From a checkpoint of a small transformer trained on Wikipedia.
Size: 7 heads of 64, MLP 896 ReGLU, 86.7M parameters.
Architecture: rotary positions, biases on query, key and value, embeddings untied during training, shifted keys, gated attention, value embeddings, hashed n-gram embeddings, a smear gate, an embedding shortcut, capped logits.
Training: a variant of Muon for these matrices, 901M tokens.
Each number is 500 + 40 x the weight over its row's rms, rounded and kept within 0 to 999. Layers, rows and columns count from 0. Numbers have three digits each. The size before them is the row's rms in percent of the matrix's.

# down: layer 19 MLP down (transposed), 896x448, rms 1.37, rows 362-392, columns 192-255
# gate: layer 19 MLP gate, 896x448, rms 0.183, rows 363-393, columns 192-255
# up: layer 19 MLP up, 896x448, rms 0.19, rows 363-393, columns 192-255
down362 100:447404542526492451475445521568451437520490485605538477475551448531511458424490499451504507467497491491398521481559388490482551467559465503483514520592494409470480503480491438470515475536521503
gate363 103:484447485514518528511479513473468545541481479497552554549590393534482517587520525427470501468531525501533486506504457443565565460519447468561397436492496513474474518449440407420508549465483481
up363 106:433435543517517559499454545572537518563483434560496484473540433470543524537457429473497512477475487530492547578445447492464413530544500422463538539558552543520471511462476492478459478535533545
down363 105:520504535464439415543511617502466454446494451394507520439512479500513527536521577493538504490382573537500497426584523457586498521548562486442545453473518558430542554497537516474473506476525486
gate364 098:520434468443482455538484502521551367529527525548494492493492608538507442506435515513502544454454449484494499544509584587509410477568466553508575531499569587483580519533499524540530555463439470
up364 098:421435470475498565503462480465434467489614462585516459566516554396529462529412454514396508527520394493559487577498505489477506513517433534531489521413563550457507439502545469559510511508472557
down364 102:525513530445494453446496524588463515489504482522505532607552511445515540542488529435516479528467519488495436523545529476476484564465478550501527492488535516550450488500465476481523521460452452
gate365 103:502497507549454488457474469496509481506507462478408534481567485524485487513480551530437542461573510523521464502522535497485507457576487431479463518508483503516422638435454513495415510485507457
up365 102:473509541566528553513481500547452586393478513486495434434484539568561547479514592378478578484473460505534557493564523514484488516482482457535525487518523531508468521497442464497510518455483546
down365 099:538474464494542516564455489432411485536539508491449508538512480519549440482503436463506500519448502467520449507472500454503457445492462581498456484531470464511516483543527472552481501495503557
gate366 101:517502537515556492438500458556453532507521542438508518507484542494539523572465464476444533453458464412544441501469542476467496542460560490442400494506537499517484487567456513461504466487496451
up366 098:527485498484470499562523475571554491520558485505537525492522526436486493487523484477521476519560537529509506474507551539606539443537537538575473479448477515519498523467489529490512471506544547
down366 099:513535478447482485532483466499429434498546455497446518531429556473488489544494464499515477534519548493436543460502496502471561498517502477488549497521528576530514555535453553553497445492496481
gate367 093:410471446489527538472557472530478429569541482498520376474499506496527490445590526493546479485512512505485457480531469579545509421466469523587519512395562560452448509545515534494534483462499546
up367 095:500452444543426512493502544547382540624513470520570485500500495494535487492489527476498450538584493538525477508485510498477471582558519453521538544531484558508482453483445462500473529487516455
down367 095:544504544429524485471543462453549521465453540394495545502484517501508506657466486575496564471450453518427453479492512443536547560495471537484471460472496563538490509424482490494540505589495457
gate368 099:520482493517467493487458397542528491496524532535412451459510485544513412484520497472508508474572553516435513455520553477515482505497525558490604485486480466574515478507578525539461501423553538
up368 097:505470454449489471439488481482410487589527526555473499484440409474511456514585510486480491405463468588539473482521585482509480520616493542470514523459508476466489466501426539534483464442465452
down368 099:558510493473494604512507524486544534548523454532486530529537501464572429478509486516513568529544467548493490407551508541474509519495552482396542468477503512464462475458518482486436580523471476
gate369 100:547523510382511496411534492474507464494401552478519430506468471434544437495501449439504551458474457466571539516584580526469596520490446561472522512442429540499484542520446532458502507557539497
up369 100:561560536480440551499505504562437615503426489492519491497555464479512542572591500532530549506484489561477507493489475574478512480431464438440505451472486473514480459473480562488507480492465488
down369 102:481467500527503487462490593476538545474523481526547483500510532512507497394508429525581520505475559454522515431520487493511536568538517535552494541502501443485432476518433520548513504507462449
gate370 102:541499473515521499535424490488515527517492462578553476483430477449510453580426493495499494501502535521448558520563487515531458496441431481534532572524543476449448495549532557530484464565522569
up370 105:464507538524472477518449542453492446485459520566445471524516491491512517476515454551510409555468526503509534508462502541471504528437521526502487518415484498531515489509510470534480483481519509
down370 103:493536507516483538598468533490542501465449526496466510538513482549536507515539433547453519505418485450497533506545450467525494493488548495497394522540498546503471498495525590521504406482532494
gate371 100:525475514515456555552486476482475557559483547450531482520462498434527488504449489498467441548509481526435458547502511541545520456486497432544524505473427504480458493505572518536490510635453487
up371 099:465540429478534565520481467508471542420525474531560457495491485462488538490414535489448503472492527449537470426544517508438461535484539486408494527428547499556441509472478509509493472554590537
down371 097:445511549484512501535510504498499463478440519509590498465503536496526523480467521579471390516530465477455508471525441433503488509508473454460443545439547439520477513487451585472468536532534435
gate372 092:478481541489498468500440376560565451527451477467436463482561504522535552523484506491498455514602497500555463506536460456443523512455483490520460473490555454570523516561484484458575478520546569
up372 090:512540531521478563440482445507476475437482493529551480532570554534556611590473556539515562473493455524475564519523494530457517521485524492558525474556466498566519536477535483584484524533535488
down372 090:509532459431516584529519519549455498489498469501496459481474480473460493472495478539423498492528512476571545499547506545535512518464511545470513527451468529526518500445451519380446529491467545
gate373 095:528491520465520457517468520468609506481478624469500515481454430469525447492466459526532490476472425457536478512458540456510511458465452448499532438536481521506458483516472490473508466442418497
up373 099:537444540506467600516496556449539548495546587452513547520575505461516434470590466460513525500449527509483477502529431507584483509538444412442519458537494489555472539409419508434461446529494576
down373 102:509551508554557406464583422474523578496538470374510525531518518466532452469485458535488575487522512490501505565486543475422500484507469538549434482491442509446515501513444478455442485483437510
gate374 101:498507501495496507542458587476527493467506497509486459554473496477507595495475566537425555414495460426537507514551597534420489497522474515482505480471481525563448461480498444543540537473525468
up374 101:601454521480451436487471474542469472443532567567433439503451580533514518481425551469560499511524487437444493518515476449496462529503488462565460457465458486494509502482514502530490534523522525
down374 104:570489495492468457503431511541489407469489495512483475487480459446484479512570526421500524493448497491532484536571504514507526529470512499492428522530583564538425465526506578535480520499458471
gate375 099:479507528498490438517404534483442500521448483531464542470519503453468542490457456466474455497553549572538518487487493473525482535489514496498525531474510491467479584526568552514473490450529479
up375 098:472504444429504419521448466558483530441521512481520549567484484531494521440512516599470458452422513508614499549531422503502452473500552532523478526580544441503481533483485487503486506528522460
down375 100:396417570527505553502489497434510497507576505470507549559450471487507463532491514541523533435522480514468490474533591553496529449470508450510464502435494465474505485517504437511515516501522508
gate376 098:538442494559520556506503513513517533523431495478503469517548448503504440450475586530549490473536464502562518483550488434526451499520479491504505484494536474521470492541455560493499512553532501
up376 102:528454467510537525425470583426571544468504520519521516472465449452534463412478489490486521500536554505485467494572439414452453543440485464539489471509519460501470570563500454502558470445518547
down376 102:526500522510357491519510507468422561459525434513482465467504496591530469552463527570466481475483535536511483426514475524506475532491452452449460517482529537446496536500574484476535472586512512
gate377 101:555458537484522469472513481480512491448447551466538523496519546474538528484478522524528482544470471496534486458542565559467445484418435456489473536545493530548437491521541447524530465439439497
up377 103:519447503511545493499485452485511479477583510498502440483501483428515508501474520470537501529465452500506457523508520509451486382483475472517458478589509481527446484441479529546468501493543466
down377 101:464551493535457496488431506575529534548513511437482452507522460518535467579492467441564514481492467527524452461439515570503496458551433424490484538402481434475549539461509493502434444516438539
gate378 102:546439448504486488468582507503511477517533546526477496547461496470524441509539461445526541448424454491528531474452438530503479491521471496498503422500526543551489484497463496495511476525530478
up378 102:495465498467507501490514522504462519488468598512540507499479467543507452473514503493546542484484466479495499392489429508566473499515450512499533526568524463493539508483558495487439543450476488
down378 102:494550472502481482459493493491506474497469594530503511500414492518539481461525558478463528555469523472510502535435433481547484489459468590568565478509416465519521524464468462490509503514597495
gate379 099:425574495419552535491527515449540573456433513512522502463464551535422528592507522519531509502449432473446422516505525501544488493457492523489458474525461445542481390405527478560502445448463518
up379 099:520502466535506496494466509448507458542518589501505485518481568521482507498472502487523518489460485454487500528482540517468475469528405547555506535509516473500488569459508518528501486489497526
down379 100:539530593441547466496543442481476488419496480473474494481517536412470440437578506488519473517526436469453476470465549527539538526590514474475473541493460469524468499489423430530485454494460516
gate380 103:495534470505434452555477518435565483461452467495481455453472474479560544464482486510439462480481515503580514500596479463547482453504484447594452495460496487533420455473550505550506568477490488
up380 103:469501517445489532551533456538523536403592466537510514577476509484463459497490495419551512471536427519498608538513524464527468486482456494497521473546417492508536528498439555471506507532499473
down380 099:493503530482462475515390492461528461513513453520512533519517524497401518495504560536460532480526459444478510454465502531487498539432505541503535477484507512472446504568558518506514451531493558
gate381 098:564552432472538454506567496517487470484517565535458544556502494521527489518593513482545497501507520549507505483533413460508446495491573452542458537461480449449478483521448524415476506553558509
up381 096:453536494465420562472493474562456532445561515499470520496544500490509520466552516507503539531542472523539458451544500447527455460481476568512461506494452583419491546459547506427508465475507442
down381 098:479529504515467431448445529489499429504530528493455481503510564499488563487503461481505558469503578460563474472444451561497531435511492575528445510546571457452524459437463490549470513475492535
gate382 101:482474557473503446502492527382455485470567531454479546465477493558455533525485465494509516502494545403442490480595503558433467482441464530486440511437476544526518494435469502436492476440554560
up382 102:503534511520556436517420591486511536434492523517455449462475486537510451481455528500577468488523539518444621518472492469464431523492459461491407505450499458478556498532510546464530566490505536
down382 103:456498466592466534410560544507608449563477551472505516524498505479588435495511495529433486527414464444408490538524392545445444472480569476502451442470471446602470504388508550478555482466482516
gate383 095:490519463483498535539522478486558547490610507368522522512479457553398554477558446475449499534531521509425551520487539541495505495555503548478507485526496470506559475496517434458506442417534561
up383 100:517516524430467488502494520502482439496486494486487515495475545516437531487505493468518484524445466490453440493506526462510490424577565538509528528465501525444484535487520450452503488485467540
down383 088:539504501511525447479482515475469538499510529502455485481443509547526521466492445538462469563491434470526467487516504525576518456489515543439524450420476477487441481488487482449481526482484521
gate384 100:481490454523489501494482543435518555516472453478448507530513548509497494542555523554505522548489552469556434498457536548514502494520423510554498437562444548534503474443480489491489558505538509
up384 099:566567508478531493452516536502594476499530474495563450539523481553520539477418488456500513502587548503535494546511441528499504469504516477576547491533445536503484535554537509453486518517446443
down384 094:602503464401479515461462508471513508565529447440493494478508535517484560547505495455437491505490515469411485547468532511528532507547523538480532475506473443445419441495519457498554457507443492
gate385 101:458521523553472475553543447518476519495541464450517493491497485419512397628508421459405521527503512532571512479449470545544467420557473510513522522527482579498512497513550450420532524495464504
up385 098:559437479509482604472515518461449462470550467480525462433526528500442562486541536532529508493487544454464540454503509541550517483493512535463449507482551476450482506491533473475510494382429428
down385 101:517509488530501439486440445479524440546536437554577440527493463485415548513529472581484556507507466518452542476566452470486574540504531479411519552448477599479458468531536524572577510459447458
gate386 097:514487586525514516533575487486491494468461495421440475497504511472547454477486571510479468490521452476482545522420536541580408559520520532486530474575492460526511474454489524539506510509482588
up386 102:514473509478450415493461486485521576413542526516512444524481519461455555502470524459481458545506470537524459446443515492573449520487502487532460477502447496460506515501511472592579500491545547
down386 098:461470520535514567475536527451556519536484473495509504481454516492478511502538473501488527512512487483480547455471614518509531547413494448519510459454525426514485558507561535481512552509530446
gate387 103:523452528491520477482537461556486509494549536459437464430486433512420490524423544454453465452417523483471507470476497518457494580456433564466491516517482571557471550419499501461512528473395530
up387 102:493546500571519501494535519465531507549490539484497490531475532473537606495519534493480467531529509487458437438552469582458538581481467464495467491517591516516548463510549446501508467496548533
down387 100:519533515516552427479496536531614533496523481486582559472450476523495556523554496487470446492461526417439503439508561514491495447534495508532480436446481520479483519511492461476539467480545540
gate388 098:504533599603540535529525502470568514500478482483459473470522558507524530547526473476509490496497545500492513486448465512527488453507519517487459479512538470518439463476525478496541502577476486
up388 096:420485525523503459500483414439397470466538525490535509451542521458493440521535461536440478481564470466473524598492505557535523416422455474546491530476498465525492503466565510570470575484477472
down388 099:469486566443515607555587482509465495473532547531545464493493458469533522448540509542580554486466482465584511550458478548539508566531532541485538489488456535519580476418472493540522530564513498
gate389 103:521491527430475462515544537477613431496493489488529502479422460455484543483514507477485551432489525493476492512409503569473535476453475550471508490500558536508514430490536547480430508488558515
up389 103:490542515452477469590440568573537472496552526470520501502593531566445444484519482483513444520531505473499421511417529563518495416508498527508480527537497511514533514501523515493527489545473526
down389 102:524487434514404459547441500482506410441520492508436441412473537532479497488564464471506511500526521497481543496512488517484543426483587416553529545482545453552516454487507459437490431495450583
gate390 100:506482514524463540551502572524446550455511453475467484486497524483498522490528398478583512473576504535507461587547526455489450518486478518446401587511505482468512483548432585449473573475489438
up390 104:512485464475483531522431519491481470508542404522479496579522493482488479519476482466511505505464470486401558534532563456471505438448490489414462410469472431511557501475487425536547445546491526
down390 100:499510496546486423509494540437558574522490492450531489551552511445465499520456467512475529508616541465489495475513499411502483450550483538452516514469536594520431503540459498463483454521514539
gate391 105:544564441540516426492477444458539544484451463454519499514522449465437504469521549465456397465484508503452514497550459512501524573496427508506466504511475470511513517523500529487570400504525531
up391 102:476498509440386476535517506539507504545578476466460470466477548502477478538486487521571521478549480520529514510471550494507523499493457442441447547408462523483462516455431529502566523494602439
down391 100:531474482471564461571506528481519523531523500518544519523485438511487581411426512552523518506507506518441473408504532488538486538539508483498478489409503484446527490470528496526474437519466503
gate392 101:530537561454432483475492510534447500436548472521472464476468518470466460494441390450525533445517504535566438468482483506488461476416505494534506573442561466468503442537520527482552510504550534
up392 102:539533518444420438486449480501543449523468399488531453515531449505481522498509511540424508511480502515483465584448540482455506486465509533400552498461510560515540498450531508477468442490469522
down392 100:453534471516536508486500525457515484532525468554456470558448439488427542518495501459541444534491474482500524535567500579411449438515453562558484490461524520486523515496442502517475467485465526
gate393 099:549517464462447400470547534518452465464486542539540444522437480518510491486479487502490512528488518496468477537486576497560465454490479520480500544413511430462533528500500471509491486487484524
up393 101:515599514527486459485538474452481468464564517643535484490488540484498545515536573569470498549495537434478493530446489513528434452396497507502554542412560509482435492490476430540548481499435451